{"n_layer": 11, "d_mlp": 512, "qk_norm": false, "attn_scale": 0.177, "parallel_block": false, "init": "normal", "init_std_qkv": 0.0308, "init_std_down": 0.0, "schedule": "wsd"}
Each number is 128 + 32 x the weight over its row's rms, rounded and kept within 0 to 255. Layers, rows and columns count from 0. The size above them is the row's rms in percent of the matrix's.

# layer 3 MLP up, 512x192, rms 0.0846, rows 185-219, columns 64-127
size [ 95  99  99  98  94 104 106 103  92 113 102 101  95 101 105  97 105 101 105  98 100  92 107  99  98 101 100 113 103 100  94  96  98  92 108]
[[117 144 137 137  94 179 107 144 144 129 150  84 164  67  67 168 135  97  97 110 181 138  93 139 155 147  92 119 180 159 167 107 157 137 184 133 106 142 209  94 100 125 147 101 145 169 109 160 131 198 166  97 154 127  39 112 168 146 126 117 125 113 168 138]
 [162 151 129 161  67 147 100  99  69 105 166  91  93  96 172  48  95 126 117  62  80 164  86  96 126 163 181  94 120 131 114 135  34 149 134 121 114 154 131  80 173 126 132 201 210 136 141 111  90 107 113 144 120  94 170  95 132 145 120 121  66 143 123 128]
 [ 83 120 146  91  36 152 177 100 132 125  63  77  96 146 124 123 136 108  95 101 166 154 162  46 155 133  84 113 146 151 172 171 113 116 197 170 116  98 150 147 157  99 102 127 113 166 109 123 102 115  74 141 121 190 142 102  93 125 117 205 130 133 104 120]
 [161 122 124 110 136 122  95 114  28 139 107 145 144  71  73  85 130  99  98 121 180 145 125  95 177 127 192 147 114 138 187 131 124 107 143  88 100  93 123 159  88 202 124 153 115 112 117  80 102 146 114 127 154 107 200  57  70 159 105 114 166  76 145 192]
 [ 92  51  94 132 155 123  68 134 119  98 154  69 139 140 120 122 129 130 106 115 193  60 123 152 146 137 149 111  85 184  85 126 114 111 182 116  81 134 111 134 130 173 119 177 118  74 152 113 129 143 188 121 127 130 104  81  98 101 151 182 170 114  87  62]
 [138 134 126 159 123 143 111 114  86 142 141 158 149 157 105 107 160 119 137 110 132  69  61 136  54 127 101 110 166 122  91 107 144 128 138 120 125 138  71 171 134 152 125 125  62  47 152 110 129 204 140 171 134 122 151 103 118  98 119 130  94 146 112 154]
 [139 198 154 163 136 152 109 133 107 149  93 113 148 101 168 134 143 121 163  94 142  79 156 149 185 159 168 138 145 172  44  98 189 156 153 124 120 139 153 122 159 125 113 141 154  76 126 158 152 112 102 155 119 144 138 134  81 139 112 142 153 136 137 149]
 [ 71  98 125  65  86 160 177 114 172 114  98 166  98  33 163 127 153  68 130 127 171 100 100 156  92 130 138 138 122 126 125  96 101 185 155 114 175  98 113 156 151 166 161 129 116 136 168 133 104 119 155 133 132 154 153 137  90 128 135 141 124 123 162 129]
 [145 135  79 120 190 181 126 106 111 117  96 148 145 152 124 201 114 144 111 131 164 186 137 142 100 107 112  72 149 107 143 102 149 170  96 123 138 102 119 183 111 118 112 134 126 148 133 168 144 150 124 169  76 160 127 130 136  85 107 121 154  89  92 128]
 [147 133 138 151  58 140  41 147 109 168 150 119 154 111  65  98 189 182  97  93 151  81 127 121 129 146 130 149 120 134 120 125 122 108 117 127 150 122 106 132 155 134 132 110 120 138  83 142 133  74 123 146 168 149 154 112 164 162 158  65  69 152 159 141]
 [ 57 153 199 157 114  97 181 138 105 149 153 146 143 161 115 143  89 130 169 131 132 110 165 144 135 124 110 125 160 171 135 102 141 113 146 121 144 151 118 112 170  61 118 153 127 138 186  65 184  74  84 126  56  92 164 143 149 131 181 146 135 174 138 196]
 [109  92 124 116 129 125 160 176 177 125 101 140 141 106 111  49 112 190 170 154 117 125 158 105 147 160 160  75 143 126 149  63 126  99  72 179 140  57 142  62  84  85 130  93  82 105 123 111 151 164 168 128 103 155 155 131 108 107 106 139 134 168  77 114]
 [222 126  97 126 121 113 152 128 143 197 163  96 169 188 124 116 135 152 127 147 144 139  72 111 150 108  88 141 116 158 100 117 152 156 104 138 101 135 146 111 128 144 105 147 111 114 132  82 130  48 139  79 141  96  63 176  94 171 110  89 141  85 119  65]
 [144  96 125 174 192 139  72 136 107  90 194 138 101 155 112 120 109 147  85 103 118 193 100  83 139 118 169 130 106 110 102 123 115 156 118 135 142 122 129  97 171 108 153 152 131 149 163 104 142 175 119 166 165  65 149 144 122 127 130 139 164 158 111  96]
 [108 127  91 128  73  77 105 116  80  71 147 127 147 126 149 184  65  58 119  74 133 103 145 137 130 161 143  92 100  93 110 160  89  87 147 128  51 137  82 177 110 122 114 122 172  96 148 149 110 173 132 115  83  98 129 140  96 141  84 154 144 158 115 124]
 [ 94 159 165 188 109 137 148 140 135 121  83  99 150 123 161 124 171  47 129  87 132 118 107 140 164 105 169 125 129  81 136 102 134 146 189 144 147 152 158 130 189  80 151 131 132 188 100  94 131 143  99 134 130 152  59 105 100 143 139 115 130  61 113 205]
 [145 173 123 144 119 143 148 129 156  89 114 139  98 177  70  80  98 102 140 129 150 140 104 137 116 174 119 119 156 124  96 119 134 137 164 133 129  90 112 120 144 123 164 146 116  76 120  77 192 153 192 160  70 179  99 139 123 115 101 133 141 137 100  86]
 [132 139 126 120 142 161 132 168 189  91 145  76 127 102 106 127 207 110 135 185 134 145  94 154 115 174  96 130 122 170 100  82 104 114  95 120  97 114  89 136  92 115  90 134  66 156 146 145 155 150 132 189 144 118 139 155 164 103 132 124 134 100 208 140]
 [120 103 188  80 113 127  97 121 134 172 100 137  84 130 141 117 103 195 174 125 156 191  86 107  96 100 192 177 160 130 138 114  81 107 158  80  78 176 179 156  76 162 120 163 131 155 147 152 202 115 129 181 121 129  65 114 103 122 195  96 138  95 179 112]
 [165 138  98 184  64 122  98  96 174 112 120  63  80 140 163 140  70  54 173 101 125 140  75 160 131  75 108 148  62 106 125 138 101  89 137 136 143 152 172 101 134  69  53 133 161 140 113 135 155 145 122 103 173  95 178 102 148 160 133 138  94 177  98  79]
 [ 73 133 132  95 156  87 109 130  83 195 118 127 110 156  98 171  92 156 103  98 145 118 148 113 100  60 119 214 117 171 145 168  97 118 137 169 145 132 134 162 155 108  76 141 128  98 109  68 110 145 108 152 124 133 118 109 188 161 124 129 149 159 133  61]
 [158 102 108 150 104  88 147 138  82 100 140 168 123 121 106 123 144  83 127 152 109  78 138  79  78 118 146  83  63 146 116  76 145 203 106 101  72 127  91 120 111  96 182  62 178 168 121 104 117 111 100 158 158 127 186 163 103 174 147 106  98 125 136 104]
 [100  99 116 119 169 165  80 112 110  86 139 137  98 138 101 120  95 133 122  90 118 136 122 166 141 147 108 147 171 135 126 125 144 117 102  91 115  98 172 154 102 124 114 131 124 159 172 137 118  74 120 107 136 116 158 122 134 121 132  86 121 105 173 127]
 [161 149 164 190  64 106 144 154 121 163  99 191 150 184 105 135 164 146 133 131 139  93 131 112 147 108 182  91 208 165 147 144 100 152 110 131 153 152 139  92 101 116 133 155 130 115 122  90  86 116 110 109 154 181 125 178 145 101 147 121 104  93 114 165]
 [106 197 104  97 119 112 129  65  86 170 142 127 135 131 110  76 111 139 161 147 156 161 123 114 109 161 155  55 110  98 116 172 114 106 181  82  83  72  95 121  95 136 101 160  49  62 169 114 167 137 189 112 153  68 134 182 103 183 164 102 148 117 122  88]
 [100 139 100 157 113  90 126  72  91 166 143  85 187 167 127 154 100 114 138 135 130 127 108 126 139 125 152 125 108 160 126 168 146  93  69 142 160 147 168  90 142 129 167 149 148 161  73 129 128 107 157  83 126 112 129 137 163 163  40  85 124  99 121 111]
 [119  98 112 157 135 107  97 115 107 128  68 179  95 167 105 141 139 118 181 143 132  67 108 102  81  92 124  92 149 136 128 128 121  95 125 151 111  84 169  81 116 168 146 150 107 149 144 101 114 139 108 138  67 107 148 195 122 194  71 103  68 179 103 131]
 [136 162 131 154 160 141 145 152 156 174 159 130 127  62 120 125 151 119  96 125 155  91 130  84 138 104 100  59 188 132 115 142 175  90 102 105 145 131 105 173 147 182 124 113 116 135 121  82 127  89  80 193 126 134  78 114  99  83  81 132  99 123 118 121]
 [119 111 105 133 139 159 118 162  60 176  92 121 103 161 113 146 161 118 141  93 149  79 148 129 123  80 201  83 165 153 146 171 116  94 181 159 198 122 139 135 132 119  96 155 139 116 127 140 146  90 140  52 148 148 130 175  77  95 164 133 116 121 135  92]
 [141 190 153 140 118  75  68 146  86 150 128 154 157 149 136 113 210 185 145 121 127 139  75 163 156 121  92 106 125 107 175 118 106 102 162 142 168 146 111  84 130  93  91 152 112  79 125 139  84 148 158 136  89  89 157 108 175 111 190 102 158 103 104 112]
 [167  81 149 109 134  67 100 154 138  78 144 147  67 167 138 182 122 112 125 144 159 106 127 157 101 116 118 130  73 134 131 174 116 136 169  56 175 107 111 132  77 215 128  63  85 147 181 111 154 130 103  98 115  97  87 197 126 158  95  90 111 144 126 157]
 [131 129 105 134 130 118 113  95 211 145 152  96 127  87 219 191 128 119 105 103 118 145 134  94 126 153 139  86 129 119 102 171 118 141 167 132  70 169 120 170 123 156 152  89 124 171 203  78 103 111 182 125  77  89 165 149  82  73 114  79 153 150 132 153]
 [ 89 102 151 151 136 144 113  83 152  84 115 136 127  92 187 185 104 111 120 153 116 178  99 117 149  84 136  40 175 114 148 121 144 168 138 114 109 143 107 125 112 145 130  48 121 122 100 150 101 186 130 124 114 123 117 158 111 100 127 116 106 127 147  76]
 [ 86  99 134  73  81 105  83 179 143 181 123 152 105 171 148 147 115 123 143 111 193 143  98 165 167 140 163  89 114  97 127 167 127 140 170  99 146  61 119 102 145 105 159  98 146 129 191  69 143 117 117 158  92 134 125  85 129 103 108 137  83 150 130 107]
 [128 157 138 127 106 144 130 107 116 183 161 102  97 102 140 123 124 118 106 219 163 183 127 154 177 175 160 154  93 152 165 151 150 156 132 114 117 136  98  92  89 112 110 158  18 113 161 147 135 160 158 143 133 139 108 121  84 151 148  78  91 139 168  78]]
# layer 3 MLP down (transposed), 512x192, rms 0.0849, rows 185-219, columns 64-127
size [ 97  97  94 102  93  96 107 104 100 102 103  99  98 100  98 106 125  98 106  95 101  93 101  94  98  97 103 113 105 102  97  94  98  87 104]
[[139 133 154 170 131 179 131 130  82 137 102 140 105 127 125 139 121 101 127 103 161  96 143 103 155 115 152 112  90 142 106 138 100 136 100 136 110 103 108 122 112 157 122 135 162 128  81 163 107 145 176  88 148 146  78 163 136  46 180 117 131 109 169 208]
 [142 152 101  80 161 178 132 157  80 108 113 142 159 163  99 102 129 185 142  73 110 130 148 136  40 125 114 102 113 144 169 179 144 118 158  92 137 141 116  89 137  97 151 110 166 103 113  79 132  62 171  84 109 137  87 183 108 108 161 169 157 140 160 154]
 [108 102  85 133 160 146 171 172 135  83 142 101  83 120 135 125  98  90 146 162 187 190  85 155 150 132 117 105 156  96 131 116 140 120 123  96  95 116 136 170  89 129 151 170 176  88 144 141 105  82 109  64 169 121 122 110 127 105 136 179  78 176 112 126]
 [ 99 150 107  76 156  97 149 120 150 191 115 154 148 111  77 201 108 140 159 131  92  98  65 121 148 134 177 132 170  95 118 139 137 142 150 190 141 114 133  91 112 188 134 116 153 163 142 114 151 158  87  69 197  79 152 126  72 105 125 142  79 119 154 166]
 [ 91  96 149 120 138 122 106  93 141  95 109  92 107 108 164 119 143 165 138 153 148 105 112  85 177 155 145 124 124 144 175  85 201 109 178  94 157 180 130 126 117  73 110 158 151 105 176 149  39 185 176 148  83 118  65 103 148 138 155 104 137  86  82 117]
 [154 128 172  76 119 139 123 136 154 135 141 105 135 127 116  71 106 173 154 104 142  74 153 111  76  87  74 149 205 119 120 115 113 187 126 107  75 138 115  99 151 142 141 122 134 132  96 189 124  76 118 199  69 133 164 106 159 161 139  97 132 109  97 138]
 [ 88 171 181 154 178 131 150  93 167 121  77 138 199 136 178 110  93 189 172 174 193 110 105 105 134 155 129  79 133 139 172 100 112 146 132 139 137 124 130 113 115 142 150  88 177 115 130 156 110  45 102  69  90  95 170 147 192 166 136 131 132 143 141 132]
 [142 184 111 125  90 156 165 118 116 117 128 177 121 109 123  97 129 131 141 142 112 163  80 144 125 137 119 123 135 158 129 118 189 134 108 163 162 163 110 124 210 170 154 113 125 116 102 162 171 111 159 111 104 161 178 133 134 123 184 134 141 133 132 121]
 [196 146 120 130 144 175  93  79 106 128 139 186 159 134  97 107  65 189 114 132 147 118 170 134 170 165  66 178 119  89 122  80 107 103 144 162 120 124 154 146 142 152 107 143 157 151  99 100 127  75 143 146 130 101  98  94  99 180 154  98 141 138  95  99]
 [123 110 127  99  89 136 108  96 142  58 155 167 182 112 106 150 121  88 145 138 147 181  70 199 120 139  87 123 116 160  73 114 154 131 143  93 188 116 152 156 112 118 131 132 163  84 170 125 125 133 131 137 106 138 178 120 172 173 152 175 125 155 156 167]
 [105 129 158 127 112  45 142 132 148 123 120 108  80 175 120 146  78 133 158  84 108 136 142  99  97 108 131 132 125 115 157 146 164 104 122 166 131 139 104 166 137  90 124  64 122 128 143 155 141 197 146 126  76  75  78 174  97  33 139 128 104 105 156 142]
 [136 111 147 164  80  83 142 116 129 129  80 159 153 155 144 111  62 137 149 124 133 175  91 143 143 187 175 184 174 103 168 130 101  89 143  84 100  77  81 118 150 109 111 122  82 141 136 201  38 160 135 121 122  81 168 109 140 137 133 121 143 130 116 129]
 [146  63 165 198  89 125 112  88 156 177 193 113 145 157 114 170 105 156 134 127 125 156 123 124 123 143 172 164 100 168  74 138 134 118  72 126 110 135 159 147 154 198 143  99 192 133 145 122 201 164 128 111 163 123 139 121 182 113 127 112 118  70 120 150]
 [111 156 105 178  93 151  96 157 170 145 121 128 223 139 132 121  72 151 134 151 138  93  89  75  70 118 127 106 134  98 141  91  85  98 108 126 138 103  84 110 101  70 127  89 130 147 151 124  74  81 159 112 124 141  97 112  76 118 121 140 203  93 137 169]
 [105 153 172 135 144 125 120  94 158 104 106 178 124 124 176 102 148  81 145 115 134 142 103 136 104  88 148 146 119 109 106 171 157 141 143  48 120 162 103 165 187 109  90 162 143 100  76 123 153  87 141  79 144 124 156  81 204 155 119 139  72 127 122 109]
 [215 115 165  82 146 129 114 121  90 146 128  60 172  90 150  90 160 122  81  85 136 151  84 109  70 126 158 143 196  78 153 128 113 144 112 172  88 183 128 131 101 121 115 126 136 123 163 163  92 149 111 122 101  86 129 101 197  96 113 100 132 112 128 140]
 [ 97  93  73  85  88  99 149 124 153 102 127 150 162 128 142 114  68 136 151  89 129  68 189 133  97 134 130  96 135 135  92 112 122  77 100 144  91 166 146  71 174 142 112 135  94 127 107  95  95 181 203 134  80 188  81 114  98 121  69 117  84 116 105 136]
 [168 135 101 103 140 146  87 106 128 130 128 130 151 135  80 138 165 141 161 124  97 128  66 150 139 162 136 167 134 148  84 106 170 107 150  76 129 124 143 138  83  62 128 123 108  95 110  97 185 109 100 147 120 152 107 150 156  67  67 157 166 146 147 189]
 [151 129 130 191  94  84 142 113 118  97 143 135 128 116 135 139 106  89  86 107 131 123  88 111 133  82  99  92 111 119 144 109 178 133  96 138  91 131  80 130 150 136 141 122  80 136 149 182 128 194 172 210 152 163 137 112 197  55 104 166 108 119 104 123]
 [ 83 146 100  91 133 126  84 113 120 166 115 118 150 149 102 137 165 129 131 103 105  78 123 111 109  93 194  89 161 154  98  71 138 124 127 116 159 152  94  74 112 158 105 152 155 150 190  83 128 177  94  90 103 108 118 146 164  59  98 133 124 176 163 144]
 [172 117  49 107 107 198  90 108 128  78 103 124  70 180 114 169 219  90 164 140 122 143 110 187 147 126 161 110 150 145 117  95 134 108 120 130 168 110 103 145 142 139 128 119 123 116 101 110 103 150 145 145 144 151  96 148  80  88 146 120 168  98  64  99]
 [133 135  88 149 171 144  57  73  87  95 150 160 206 144 143  89 130 101 116 165 155 112 149 106 127 102 131  90 108 170 122 135 180 127 127  29 134 185 130 157 209 131 173 153 141 126 139  94 107 133 132 145  79 120 160 137 189 132 135 141 163 137 143  96]
 [143 163  73 120 129 152 102  71 121 154 154 141 173 139 129 173 119 103  99 170 133 129 206 135 128 107 196 152 136 174 100 100 142 110 193 102 146  99 123 166 104 133 148 113 150 130 139 153 119 123 134 121  99 111 159 216 100  81 143 168 132 132  88 121]
 [173 101 137 141 138 139 117  91 111  86 135 174 114  94 170  85  66 124 118 144 143 135 157 126  75 169 113 112 132 174 138 143 171 151 134 142 101 144 111 136 167 119 163  96 168 144 187 146 178  98  95 202 139 103  77  61 162 147 147 152 150  81 133 125]
 [150 152 169 156 116 107 103 136  80 134 129 128 144 132 147  89 129 177 108  98  52 144 129  83 140 163  87 118  85 141 152  55 142 140  65 138 153 151 112 150 171 101 198 144 149 133 152  94 162 184 130 128 149 106 154  73  73 161 128  61 169 149  97 113]
 [138  79 100 133 147 204 190 184 146 143 122 118 172 136 124 129 157 109 147 141  84  86 179  92 162 102  52 122 141 100 151 115 105 125 105 140 190 176  78 114  61 163 131 131 146 118 183 116 158 116 151 118 127 130 185  97  59 110 104 150 126 162 154 176]
 [ 97 180 162 165 142 138 163 171 140 100 155 110 105  92 210 169  92 110  76 123 136 186 105 142 153 119 151 132 141 110 145 116 164 140 190 142  89  97 120 109 123 105 158 166 149 116 158 140 155 108  92 172 164 104 160 128 134  83 151  96 124 132 156 154]
 [136 180 133 155 120 115 118 112 133 115 141 104  93 128 123 101 210 121 187 100 157 145 160  60 105  95 141  75 166 114  67  89 117 171 114 137 124 150  73 169 222 129 161 134  94 106 155 125  99 190  94 112 115 152 156 140 108  92 117 106  88 112 130 134]
 [ 71 160 127 131 160 148 144 150 131 161 112 146 141 129 186 143 104 142  58 200  87 143 172 112 124  97 170  83  74  80 101 137 127 152 183 110 153 121 131 155 109 117 134 152 189  97 100 109 191 108 126 119  73 159 165 141 115 130 110 127 144  94 157 127]
 [117 197 119 136 174 157  99 120 151 221 181 159 124 138 162 164 136 151 139 123 150 157 121  69 148 142 161 191 126 132  76 101 155 136 114  64 109 109 128 150 131  99 149 182 208  88 131 117 111  45 127  80 121 135 151 149 125 124 157 149 132 111 116 134]
 [103 123 117  98 192 102 199 167 110 188  94 188 133 138 152 118 122 144 121 180  64 127 126 134 156 149 147 118 138 168  80 165  97 103 127 151 164 142  98 171 100 101  56  79  99 145 135 107 111  10 154 189 147 145 123 142 139 127  99 133 117 137  82 108]
 [202 169 196 108 151 138 161 110 167 103  76 157 133 144 135 146  99 138 112 133 159 124 117 189 150  89 109 181 115 114 157 149 127  84 168 161 149 151 205 123 138 143 147 166 180 142 147 147 148 135 146 126 121 192 139  83 110 175 139 185 116 139  72 117]
 [109 157 127 166 113 133 141 118 169 156 138 122 117  82  70  92 122 109  82 153 138 116  84 152 111  98 110 147 167 133  87 187 141 139 159  73 191 125 115 106  91 125  89  58 111 158 123 163 122 150 130 132  96  77 126 102 213 151 150 165 163 100 127 134]
 [148 157  85  94 129 151 137 114 165 104  85 124 127 102 146 150 140 164  37  98 154 163 140 148 190 136  80 153 146 107  91 131 129  87 164 201 181 106 118 145 167 138 161  56 124  75 137 142 110 203 148 119  96 110 126  99 108 144 166 110 110 125  98  66]
 [129 100 143 151 170 211 121 200 107 130 110 185  98 109  92 175 130 163 126  57 135 149 102 105  92 138 158 135 163  88 131 180 152 150 161 168 125 123  97 116  94 132 138 148 117 124  89 134 197  52 111 107  97 156 134 130 109  89 148  98 129 112 119 153]]
# layer 3 MLP gate, 512x192, rms 0.085, rows 186-220, columns 64-127
size [ 95 102  96  92 106 110 101  97 108 111  97  98 106 104 104 108 102 108  91 101  97  96 104 101  96  94 105 107 108  93  93 108  98 104  99]
[[159 145 162 191 161  97 170 161 159  94  79  84  53  90 109  93  78 129 162 162  93  68 134 124 141 144 151 124  83 143 133 112 177 119  75 118  85 119 129  99  95 197  97 120 115  71 119 143 200 186 172 176 153  95 142 141 194  79 117 145 139 173  97 150]
 [116 152 112 102  96 125  77 107 121 159 123 160 145 135 155 146 127 137 146 106  95  96 116 189 158 209 130 134 130 125 136 120 229 166 111 152 141 122 171 106  84 141  61 125 116 155 102 177 111 135  94 210  97 166 163 168  83 161 110 121 154 102 114 130]
 [157 147 142  85 193 237  78 148  85 117  94 169 139 104 124 170 121 120 104 149 123 148  83 168 153 138 134 166 184 132 104  99 169 130 100 163 130 108 157 134 106 121 128 137 156 156 112 109 113 154 143 112 221 116 145 143 121 154 116 135 123 116 133 187]
 [100 135 200 150 144 167 136 158 187 170 176 152 119 149 100 121 148 135  86 112 147 112 140 109 135 149 167 138 210 187  85  99 146 124 115  53 129 135 179 109 132  94 151 123 123  92 119 168 121  62 176 151  92 137 188 151 103  89 160 118 122  66 165  72]
 [126 114 110 122 119 112  89 160 174 166 110 107  68 168 136 109 139 117  56 213  78 137  80 161 132 153 121 120 129 162 118 155  98  47  46  73 159 134  99 126 121 162 150 112 163 119 125 133 109  95  76 106  61 118 127 112 133 120  96  98 142 115 127 140]
 [114 146 115 119 115  83 139 176  93 140 147 131 115 174  96  39  86  61 121 150 110 153 124  92 107 126 122 113  87 176 109 112 136 110 173 159  87 178  87 136 201 108  88 160  94 118 128  91 174 182 182 139 146 128 161 136 141 137 125  85 159 121 108 144]
 [ 83  71 178 101 134 159 103 123 134 103 161  98 118 135 135 118 157 140 136 116  93 127 156 129 156 109 150 131  94 121 168 133  33  68 110 100 116  91 141 115 124 145 100  85 122 150 144 151 137  86 169 103 202 128 165 126 107 191  50 171 105  86 133 121]
 [ 71 127 148 110 115  71 121 154 133 149  70  81 136 152 178 116 141 102  89 186 113 128 110 136 164 179 121 146 152 116 122  75  89 110 167 121  99 148 109 114 140 128 138  58  89 139  92 129 102 133  84 151 147 142 117 100 158 134 154  99  92  65 163 159]
 [ 89  94 131 110 113 105 131  95 136 131 117  85 133 166 153 132 136 201 177  92 146 126 140 119 129 140 140 158  91 124 125 144 120 134 134 198 115 146 137 113 112  93 141 141 156 150 100  56 226  96 177 106 167 176 198 114 105 135 121 173 117 125 141 103]
 [ 46 101  95 136 104  95 127 139 120 152 139  76 162 146 131 145 137 159 146 159  89 111 127  61  96  79 132 138  70  96  65 136 124  95 104 152  98 121 148  97 112  58 135 200 121 119 155 108 122 118 162 106 104 142 118  90  66 175 149 136 109 204 128 115]
 [151 159 141  78 142 102 163 174 119  60 142 126 132  83 103  41 106 150 184 153 125 136 181 198  82 103 104 145 166 148 158  88 159 136 182 145 114  96  96 110  87 138 153 115  95 144 137 159 139 126 130  77  76  63 111 101  99 103  69 170 137 156 157 139]
 [ 85 170 107 158 136 116 128  67 135 130 136 183 149 150 131 114 216 139 128 159 149 128 127 121 141 118 131  97  98 120  98 107 108  90 138 146 147 116 136 170 200  99 185 138 116 166 173 138  98 187 128 111 145  95 156 207 104  64 130 137 125 122 160 111]
 [113 112  67 161 110 167 116 115 136 102 167 114 147 165 143 136 124 199 192 143 133  94 107 169  71 151 145 120 124  98 120 109 108 140 174 144 140 140 140 145 154  60 183 126 112  49 140 127 131 124 157 105  90  99 139 161 165  99 119 139 157 123 111 174]
 [127 137 122 188  64 121 162 119 137 130 127  65  85 133 150 176 147  79 113  88 149 116 170 167 118 121 150 148 101  92 111 121 139 109  98 162  90  66 137 105 166  89  85 114 140 110  63  52  99  65  89 132 109 154 104 108 119  95 106 101  77 137 148  94]
 [112 129 147 162 169 115 102 162 152  98 114 132 192 136 188 179  78 141  83 156 126 106 124 122 145 105 112 119 157  94 164 165  88 132  91  98 155 141 153 151 182 130 137 135 165 118 127 125 154 143 143 109 128 134 109 111 133 155  99 146 127 127 143 101]
 [ 93 135 127 105 155  98 107 126 139 177 115  81  88 120 123 110 173 109 119 111 124 138 184 131 107  83 142 157  81 195 121 192 110  92  97 153 158 114 119 126 110  61 142 114 136 118  91 139 135 136 132 168 162 104 105 133 130 195 172 111 112  87 142 131]
 [120  79  84 164 152 104 154 168 104 115  98 158 110 180 166 121 112  93 166  94 177 113 162  76 122 102 126 105 153 109 150 118  75 133 115  79  93 151 134  93 136  86 149 161 186  90 131 205  64  96 136 109 124 117 116  83 135  98 181 152 136  66 144 116]
 [ 98 121 154 182 111 121 141 120 164 141 129 100 162 161  98  91 177 149  76 145 106 184 161 173 132 126 149 126 130 116  99 142 131  98 164  94 158 124  66 123 142 129  87 165 102 121 140  89 103  62  92 166 105 190  78  99 146  70 123 117  46 103 173  57]
 [ 64 139 181 127 112 114 147  97 141  80 140 111 115 169 163  74 173 109 113 159 150  94 121 128 129 170 107 170 178 152 132 105 104 192 142 125  96  37 106 113 154 145 182 109 114 143  85  85 115 177 133 157 102 102 146 129 157 105 100 110 131 179  96 140]
 [ 91 114 153 126 139 107  99 120  74 114 164 109  88 112 102 139 170 102 138 120 140 121 188 108 113 149 206  94 125 133 112 120 196 137  94 139 124 119 131 114 188 104 133 114  98  64 143  75 118  98 127 170 156  91 119 151 113 144 151 192  74 147 143 153]
 [127  87 112 110 121 160  60 160 131 111  77  90  86 172  86 103 109 126 111 143  84 157 143 160 126 132 182 151 132  73 122 143 116 120 103  89 172 126 131  52  81  65 115 174 113 130 146 141 140 121 187 135 107 108  52 133 135 107 123 165  82 119 110 153]
 [126 126 146 111  81  97 126  93 116 195 108  94 125  91  68 123 152  91 130 146  94 184 157 111 131 109 131 101 152 113 140 100 140 116 218 142 112 133  84 157 130 143 104 190 137  68 175 133 129 125 142 173 119 148 137 135 156  76 157  88 121 127 131 151]
 [144 171 134 136 150 119 157  86 152 141 135 158 173  83 132 208 119  91 110  88  87 131 123 170 129 145  92 130 163 160 121 156 153 116 113 122 102 113 129 183 103 157 139 213 143 106 122 126  85 128 141 137 160 134 119 178 117 155  96 211 149 191  68  78]
 [181 167 153 122 122 117 117 175  95  49 188 136  65 137  83 112 194 101 153 140 110 135 172  92 110 209 100 117 153 130 108 111  90 121  66 155 131 130 110 156 117 116 112 108 159 112 144  85 102 121 121 140 147 168 150  80 133 105 115  93 145 108 154 149]
 [123  94 104 151 151 109 106 158 147 118 122  64 123 115 130 139 143  73 120 135 150 136 124 120 167 181 122  80 121  85 118 110 143 118 102  65 117 166 131 205 141 165 123  74  60 103 194 145 144 140 146 175 160  79 149 103  78 151 139 127 180 122 135  85]
 [ 87 155 162 195 130 107 140  66  92 106 160 144 110 144 115 199 138 133 133 131 130 119 165 122 104 162 154 119 142 138 147 130 129  90 161  64 149 112 117 109 133 168 135 121  66 136 185  97 130 174 132  69 130 163 113 109 143 131 147  66 101 203 142  67]
 [137  82 138  72  64 142 143 163 143 136 118  82 139 141 180  59 103 195 100 211 117 116  97  90 157 144 159 110 130 114 158 123  92 123 114 114 125 138 124 108 169 125  82  87 131 120 167 104 112 195 120  62 156 104 114  81 206  74 115 122 149 182  80  66]
 [129 107 153 151 128 176 134  92 123 146 119 114 127 175 145  90 145 138 184  88 138  97 110 176 149 205 145 160 160 201 144 122 136  88 123 148 149 179 104 161 106 125 158  88  73 131 205 167 106 107 115 115  97 137  80 118 154 115 128 109 134 103 144 103]
 [178 117  87 129 129 143 142  84  74 133 151 110 107 110 130 116 114 137  96 137 133 119 180 138 140 181 128 149  80 101 145 123  98 118  78 147 216 131 175  81 122  88 107 141  85 151 105 128  48  95 133 146 121  91 166 184 164 150 158  70 143 147 100 111]
 [189 146 142 128 129 135 106 171 108 171 151 117 138 145 143 159 123 179 160  70 115 111  98 130 146 137 150 134  79 122  95 114 114 118 151 159 155 119 118 110 155  86 120 127 131  82 123 162 172 143 118  85 168 178 139  91  99 105 194 166 175 110  32 139]
 [ 70  65 145 132 154  71 135 133 102  92 147  99 153 137  97 157 120 126 131  44 105 134 170 109 148 111  88 142  95 134 138 167 102 133 142 123 124 167 105 151 158 127  20 177 107  84 124 159 100 111 128  99 119 120  93 169 190 114 162 140 189  99 121  90]
 [ 81 109 126 133 139 152 113 149 117  85 159 135  96 151 106 113 137 101  88 154 165  51 153 128 121 110 108  51 153  88  88 221  61 184 159  85 115  96 127 190  90 128 100 146 104  61  90 100 110  81 162 154 113 163 146 102 180  87 173 166  69 130 176 133]
 [114 163 119 157 159  94 150 119 193 176 133 136 133 120 164  88 144 126 120 156 123 103 112 120 142  82 192 153  98 156 134  50  55  97 128 128 148 157 157 130 120 149 128 167 100 134 127  96 134 154 138 176 149 115 100 154 117 107 106 158 177 129 195 108]
 [134  98 151  58 154 125 167  98 161 132 142 137 107  89 117 134 153 129 142 137  86  97 127 191 119 172 115 123 155 132 164 128 161 156 139 115 184 183 116  86 103 130  89  92 132 186 131 193  71 142 177 101 147  84 100 153  73 126 126 128 142 128  87 164]
 [ 90 108 198 173 140 199 167  77 175 137  93 108 120 133 170 189  80 144 111 111 129 113 112  54 196  94  90 169 123 194 121 136 177  83  86 123 145  71 123 155 115 101 141 101 163  99 100 112 115 169 134 191 162 145  85  70 124 135 118 145  94 135 166 104]]